From a checkpoint of a small transformer trained on Wikipedia.
Size: width 192, 6.81M parameters.
Architecture: LayerNorm before each block, learned positions, untied embeddings.
Training: a variant of Muon for these matrices, 104M tokens, 6342 steps.
Each number is 128 + 24 x the weight over its row's rms, rounded and kept within 0 to 255. Layers, rows and columns count from 0. The size above them is the row's rms in percent of the matrix's.

# layer 4 MLP up, 512x192, rms 0.149, rows 148-158, columns 0-95
size [ 92  94  99  90  98 100 111  87  97  90  91]
[[134 148 116 101 119 104 155 128 121 105 133 136  59 106 124 123 129 111 143 173 132  97 128 115 151 172 134 128 172  88  60  99 140 141 124 159 112 113 182 131 119  94 132 134 108 143 128  77 102 115 139  98 142 101  72 113 106 117 136  91 122 117 166 119 166 143 141 163 114 112  98 110 147 115 122 134 111 110 132 114 125 164 104 117 132 173 156 142 136 102 116 100 135 134  92 144]
 [125 117 101 105 136 125 147 155 102 129  76 163 135 130 110 132 174 122 115  98 147 134 111  85 110 125  98 156  97 105 127 122  94 136 111 110 151  87 135 125 132 146 176 157 117 135 168 118 154 146 146 116 145 141 126 115 103 142 104 144 137 113 112 166  83 133 158 101 142  97 159  94 147 103 137 149 150 107  73 118 125 138 132 112 115 111 142 150 146  87 117 152 121 142 111 143]
 [131 120 132  86 153 134 163 151 121 169 132 123 114 114 155 122 135 137 133 170 109 116 127 106 131 112  84 101 144 154 105 163 132 116 124 129 112 117 114 106 104 148 131 167 139 131 144 132 124 158 171 113  96 119  83 142 123  83  94  77 136 152 136 152 116 116 143 105 107 129 148  67 163 169  77 116 106 151 140 110 135 148 133 111 130 127 153 127 143 159 148 158 113 167 103 128]
 [134 107 125 137 106 193 119 122 140 118  92 153 151 122 136 181 145  94 103 142 129 131 121 146 148 139 127  99 128 112 139 139 158 121 115  95 133 168 153  67 120 139 129 166 170  95 113 149  96 137  99 121 150 118 104 110 157 105 127 105 152 115 142 139 143 128  69 146 123 120 124 158 133 189 116 130 129 108 127 118 126 103 119 132  88 127 129 130 174 144 169 133 128  97 180 161]
 [133 117 129 154 152 122  73 147 128 155 108 140 139 130 108 168 156 109  90 116 100 107 196 161 147  85 125 124 117 116 139 107 159 112  86 120 111 180 149 111 110 132 112 160 145 112 107 106 159 154 153 124 130 153 141 135 119 126 114 128 146 126  97  98 141 134  82 144  97 113 138  94 136 123 112 139 126 124 108 137 113 194 118 155 129  97 154 122 133 148 110 180 135 123 139  86]
 [147 110 116 110 121 166 106 137 153 140 132 139  95 123 159 153  96 124 145 156 170 148 130 112 133 140 174 107 116 121 137 111 140 135 151 139 111 153 172 131 102 100 112  90  91 141 131 105 113 171 138 103 197 141 124 122 153 119 116 134 126 136 141 140 147 147 113 139 151 112 180  91 136 118 124 145  98 133 129 128 126 193 128 132 108  98 151 141 137 116 128 124 151 121  93 143]
 [121 133 119 127 117 147 149 144 150  91 148 159 149 110 121 105 168 157 101 132 135 143 136 152 167 109 128 109 106 111 109  96 143 133 125 100 135  94  99 139 100 145 130 128  71 123  96 120  98 133 181  81 130 121 118 117 117  97 105 135 127 133 144 176 140  98 101 117 103 114 156 147 157 145 120  93 144 151  99  75 134 133 151 115 130 115 153 128 150 100 145 145 160 130 105 120]
 [167 168 141 139 134 151 139 139 121  83 130  72 145 115 143 124 130  74 138 136 109 103 116 118 114 132 107 149 122 143 147 107 132 128 118  83 100 102 128 131 137 127 109 164 119 126 109 116 182 118 108 102 104 165 161 117 117 150  79 118 125 139 163 119 147 142  81 181 118 103 124 139  98 159 139 145  91 162 164 161 177 118 165  97 111 106 127 145 107  79 107 145 101 131 140 147]
 [166  82 163 170 151 117 143  92 103 131 105  87  75 139 104 124 136 142 137 112 120 131 108 137 130 145 105 141  99 103 149 142 115 109 137 134 115 161 137 126 152 143 150 107 111 123 178 115 180 136 128 121 144 155 116  82 142 172 158 153 155 112  99 153 145 106 104 161 131 154 153 145 152 113 141  83 112 124 133 193 146 116 110 106 137 180 141 149 144  92  96 137 102 132 101 158]
 [120 109 122 137 147 167  93 125 127 152 157 136 147 152 123 174  85 150 171 110 140 133 130  82 138 122  95 166 126 141 130 130 157 123 150 143 135 166 110 142 133 117 134 182 141 123 155  95 146 149 102 144 123 102 157 124 142 182 112 101  61  95 144 135 109 132 123 137 119 121  55 141 140 150 123 166 124  91 132  98 134  96 121 112 141 152 127 123 169 122 129 143 150  92 137 148]
 [118 116 101 115 112 149 151 176 170 125 156 116 135 112 154 109 119 120 140 201 141 128 134 147 131  81 104 115 119 128 147 160 123 108 120 116 118 167 121 107 145 117 109  99 113 114 125 104 118 127 102 158 165  56 135  92 128 109 153  81 135 143 133 154  84 106  92 122  99 158 139 144 105 126 141 128 106 126 140 155 113 162 142 132 150 145  71 111 147 130 100 105 143 139 131 138]]
# layer 4 MLP down (transposed), 512x192, rms 0.116, rows 148-158, columns 0-95
size [ 91  93  91  94 113  87 111  94  89  95  92]
[[140 152 109 114 172 104  94 156 131 132 142 144 120 138 126 133  92 128 113 118 135 151 133  88 145 182 115 125 102 116 121 133  93 138 107 140  99 149  97 111  91 144 151 118 161 107 148 117 124 164 155 129 159 126 182 118 137 111 117 145 136 124 113 105 128 138 141 173 109 109 136  96 115 165 117  83 163 170 176 118 128  82 181 163 108  99 102  97 137 110 158 159 145 119 136 130]
 [117  96 158 122 172 133 127 100 147 147 155 117 115 135  74 125  79 124 154 119  95 129 103 107 144 128  94 147 136 164 101 147 117  98 155 132 130 113  72 135  77 115 126 116 115 172 147 109 136 144 115 128 116 148 127 110 130 166 125 119 123 114 126 144 145  84 126 155 129 129  93 118 127 132 134  85  88 104 154 160 135 100  91 119 120 155 122 114 168 165 107 146  96 145 153 127]
 [125 145  97 142 157 149  88  94 100 120 126 133 159 114 137 158 166 126 121 111  91 146 149 133 116 102  77 154 107 164 109 102 130 137 100 116 127  70 157 101 109 141 186 131 109  76 113 140 156 117 115 139 167 121  93 138 154 120 148 126  77 130 143 137 161 147 159 147 114 109 174 155 146 109  97 147 127 127 104 159 120  98  95 144 116 124 112 149 132 127 152 116 113 162  94 130]
 [153 105 160 156 133 107 127 153 157  89 174 102 137 129 169 119 111 144 170 145 163  76 111 121 133 105 183  98 105 126  98 120 120 125 147 119 192  94 106 104 144  86 134 146 100 161 147 118 147 136 100 111 137 104 122 129 131 127 116  74 127 108 115 132 105 106 133 140 105 132 101 107 164  77  89 132 128 106 132 160 126 129 145 138 128 138 136 124 174 100 102 156  82 134 152  88]
 [122 119 129 120 148 102 162 151 116 154 131 155 127 132 107 111  97 157 124 140  82 135 168 129 152  89 129 182 162 147 133 103 124 125 117 107 137 178 158  91 150 128 184 151  94 106  87 134 126 142 106 144 110 130 133 112 128  99 135  93 128 117 137 144 168 118 113 157 142 111 147 120 138 159 110 122 131 142  77 108 116 125  85 136  83  92 125 118 134 148 127 149 133 116 157  79]
 [149 160 164 139 139  87 125  97  62 144 100 116 131 145 167 114 144 162 116  72 134 120 130 139 175 140 167  86 134 123 125  90 110 137 127 115 153 122 134 139  94 143 126 116 109 121 154 138 124 125 163 108 102 126 130 166 129 134 118 158 107 157 153 152 178 118  70 173 101 168 136  93  97 146 123 127 150 160 144 125  94 119  99 120 130  99 115 131 147 114 139 159 104 131 153 135]
 [150 148 127 115 107 131 184 148 135 120 150 114 152 124 100 112 153 145 111 102 123  97 120 159 139 129 129 116 125 158 136  89 143 123 109 105 100 111 136 132 159 164  97 171 104 174 106 112 114 113 124  52 140 146 167  96 111 105  95 155 114 136 110 126 137 140 161 169 119 159 154 131 130  79 120 132 136 151 151 120 135 119 160 130 130 138 138 127 111  93 135  85 160 145  93 141]
 [135 170 111 124  95 127  80 118 134 152 167  88 175 116 125  70 109 160 112 143 166 141 125 133 130 132 135 126 151  81 176 113 113 120 177 147  98 105 117 140  86 128 177 151 126  90 143 112 114  85 152 137 153 111 140  88 158 142 115 141 141 181 129 156 162 124 126 128 115  94 108 125 152 108  76 166  97 125 159 140 131 110 126 127 128  91 130 116 135 139 118 129 136 119 114 133]
 [187 131 105  92 130 119 154 117 129 124 100 106 139 156 114 133 131 154 136  82 135 150 124 105 118 127 120 146  75 152  95 120 103 132 106 116  92 121 175 171 137 129 164  68 160  98 176 130  99 152 172 139 117 129 139 119 138 117  89  83 115 190 103 120 131 133  97 159 114  87 133 103 142 125 104 122 126  97 124 143  90 117 126 119 114 133 150 117 153 109 123 128  86 125 150 136]
 [108 133 153 110 144 173 136 140 124  78 116 109 141 105 118  94  93 132 172 119 158  89 122 131 129 137 147 102 109  74 147 115 129 102 134 110 133 119 110 101 155 111 105 131 172  89  96 153 122 131 166 137 151 162 135 105 108 119 153 129 109 114 128 123  81 129 110 108 125 133  92 150 108 129 144 106 152 118  93  96 129 150 115 148 109  97 129 151 170 220 138 108 156 114 133 108]
 [135 106 111 107  89 197 129 131 119 126 154 126 126 135 143 141 124 134 101 126 149 120 159 116 128 143 183 114 112 139 162 157 113 132 126 137 131 116 154 128 127 144 158 125 153 136 173 131 159 112 134 126 140 109  93 111 123  95 174 182 138 141 136 179 168 124 102 136  96  69 142 143 155 127 122 106 165 157  64 134 150 159 190 131 135 169 163 152 116  91 122 143 130  97 140 127]]
# layer 4 MLP gate, 512x192, rms 0.142, rows 149-159, columns 0-95
size [ 98 102  87 102 100 106  91 101  95  86 112]
[[103 159 182 146 153 128 156 128 164 145 104 166 125 108 103 121 105  95 148  76 143 119 110 110 114 141 116 161 118 148  96 107 109 156 142 155 136 147 133 146 116 125  98 125 135  90 124 113 116 123 142 138 124 141 142 124 124 217 134 105 133 118 126 160 132 105  91 136 107 132  93 148 157 156 112 137 127 169 120 143 151 112 159 114  95 148 184 113 130 138  86 132 135 102 127 103]
 [147 132 114 115 156 115 102 132 123 113 143 152 116 140 116 147 104 142 109 161 105 195 151 114 137 104  73 112 158 138 118 115 128 122 144 102 132  94 171 132 102 144 108 160 168 115 130 122 113 142 108 112 143 121 125 156 137  83 105 106 115 113 145 131 121 138 129 117 174  61 121 115 161 123 170 116 146 136 125 105 113 132 145  96 141 143  86 160 157 146 186 124 125 139 157 110]
 [137 102 126 148 120 153 107 114 117  98 153 124 124 118 113 133 113 103 129 100 137 126 117 164 106 115 108 129 138 116 118 102 169 155  98 131 162 184 119 117 126 152 113 108 107 111 122 133 169 109 136 146 144 188 149 131 169 152 165 117 176 117 120 128 137 114  99 146 128 128 143 139 120 163  90 112 100 147 159 169 136 101 108 118  85 115 144 110 142 131 113  96 120 109 159 175]
 [168 125 150 162 139 120 126 132 105 145 110 125 158 118 102 181 145  67 157 127 141 125 162 130 119 134 143 127 130 111 164 118 152 100 122 128 114 164 108  91 118 127  93 130  83 133 104 120 161 112 133 150 131 188 164 150 121 132 117 117 157 118 114 136 139 103 152 114  90 133 177 103 108 128  98 104 146 134 119 138 151 125 137 151 112 104 122  97 112 168  94 145 123 116  97  89]
 [165 109 115 102 127 111 154 109 138 134 138 132 114 177 166 126 154 182  99 170 120 118 102 119 113 117  91 162 125 144 156 130 119 144  91 118 107 120  91 102 183  80 135 136 162  87 108 115 113 120 107 119 106 182 134 123 164 147 131 110 158 124 119 103 127 137 154  80 124 127  94 142 107 149 136 139 131 113 107 104 120  95 114 106 120 129 104  82  72 142 117 104 141 135 116  95]
 [135 134 118 116  98 165 133 125 102 139 135 108 119 122 141 103 166 108 110  92 150 112 123 116 127 153 166  99 127 119  81  67 128 142 136 125 118 122 129 132 164 144 105 139 139 128 107 126  96 114 141 135 168 128 143 154 117 139 141 124 111  85 158 148 123 161 149 142  99 159 132  76 126 169  93 106 158 119 127 142 111 122 155  98 117 130 122 119 110 132 114  97 139 143 114  98]
 [133 109 126 135 131 134 121  88  88 157 128 155 111  85 156 140 129 108 178 184 108 122 125 150 152 167  97 126 129 143 150 145 104 121 126 143 158 136 130 147 134 160 151 188 155 120 127 117 151 144 137 105 120 130 139 122 149 142 112 167  98 108 136 133 149 138 113  81 121 155 117 101 105 127 172 132 118 105 148 160 155 139 155 123  90 111 127 131 134 122 141 106 153 135 110  71]
 [154 147 132 166 159 172  80  99  96  91 134  73 110 113 129 165 135 105 150 132 164 142 102 113  91 127 141 137 107 130 153  93 178 164 131 126 155 158 114 101 140 158  99 129 126 154 107 137 167 133  88 100 131 119  95 146 135 127 147 112 175 113  95 138 120 123 144 122 104 128 134 144 115 146 154 139 110 148 101 129 162 117 109 127 155  81 117 128 116 127 138 113 144 106 137 118]
 [145 135 168 145  73 120 141  97 111 121 151 112  87 134 123  80 188  84  89 123  85 142 158 146 116 136 145 127 147 151 120 119 106 128 112  95 149  96 162  96 124 152 130  72 116 120 143 146 158 122 120 149 143 106 116 148  98  51 138 150 185 138 154 116 115 123 125  69 122 136 189 139 104 123  97 113 140 137 151 122 140 136  92 143  98 112 125 125 118 135 102 145  94 166 135  98]
 [104 121 128 136 126 131 117 146 112 128  95 108 104 136 105 154 103  81 106 117 158 161 130 120 201 131 120 131 145 172 163 133 126 110 123 147 162 143 161 148 142 143 105 161 115 176 128 138 112 151 146 158 113 150  87 145 130 105 101 139 133 110 148 136 116 110 133 127 129  81 112 144 123 158  87 168 163 161 116 149 114 126 131 118 144 114 133 106  98 104 128 139 151 112  95 138]
 [110 140 149 116 112 182 105  84  88 126 139 131 174 104 165  78  89 135 138 134  94 137 130 139 110 120 126 124 143 153  97 131 172 158 162 111 109 174 158 105 134 115 101 134  98 148 145 108 128 131 100 112  90 140 135 159 137 101 161 135 102 155 109 129 106 124 134  90 144 116 114 124 140 130 138 194  75 104 106 131 117 117 159 139 155  91 135 130 154 148 162 137 152 142 163 114]]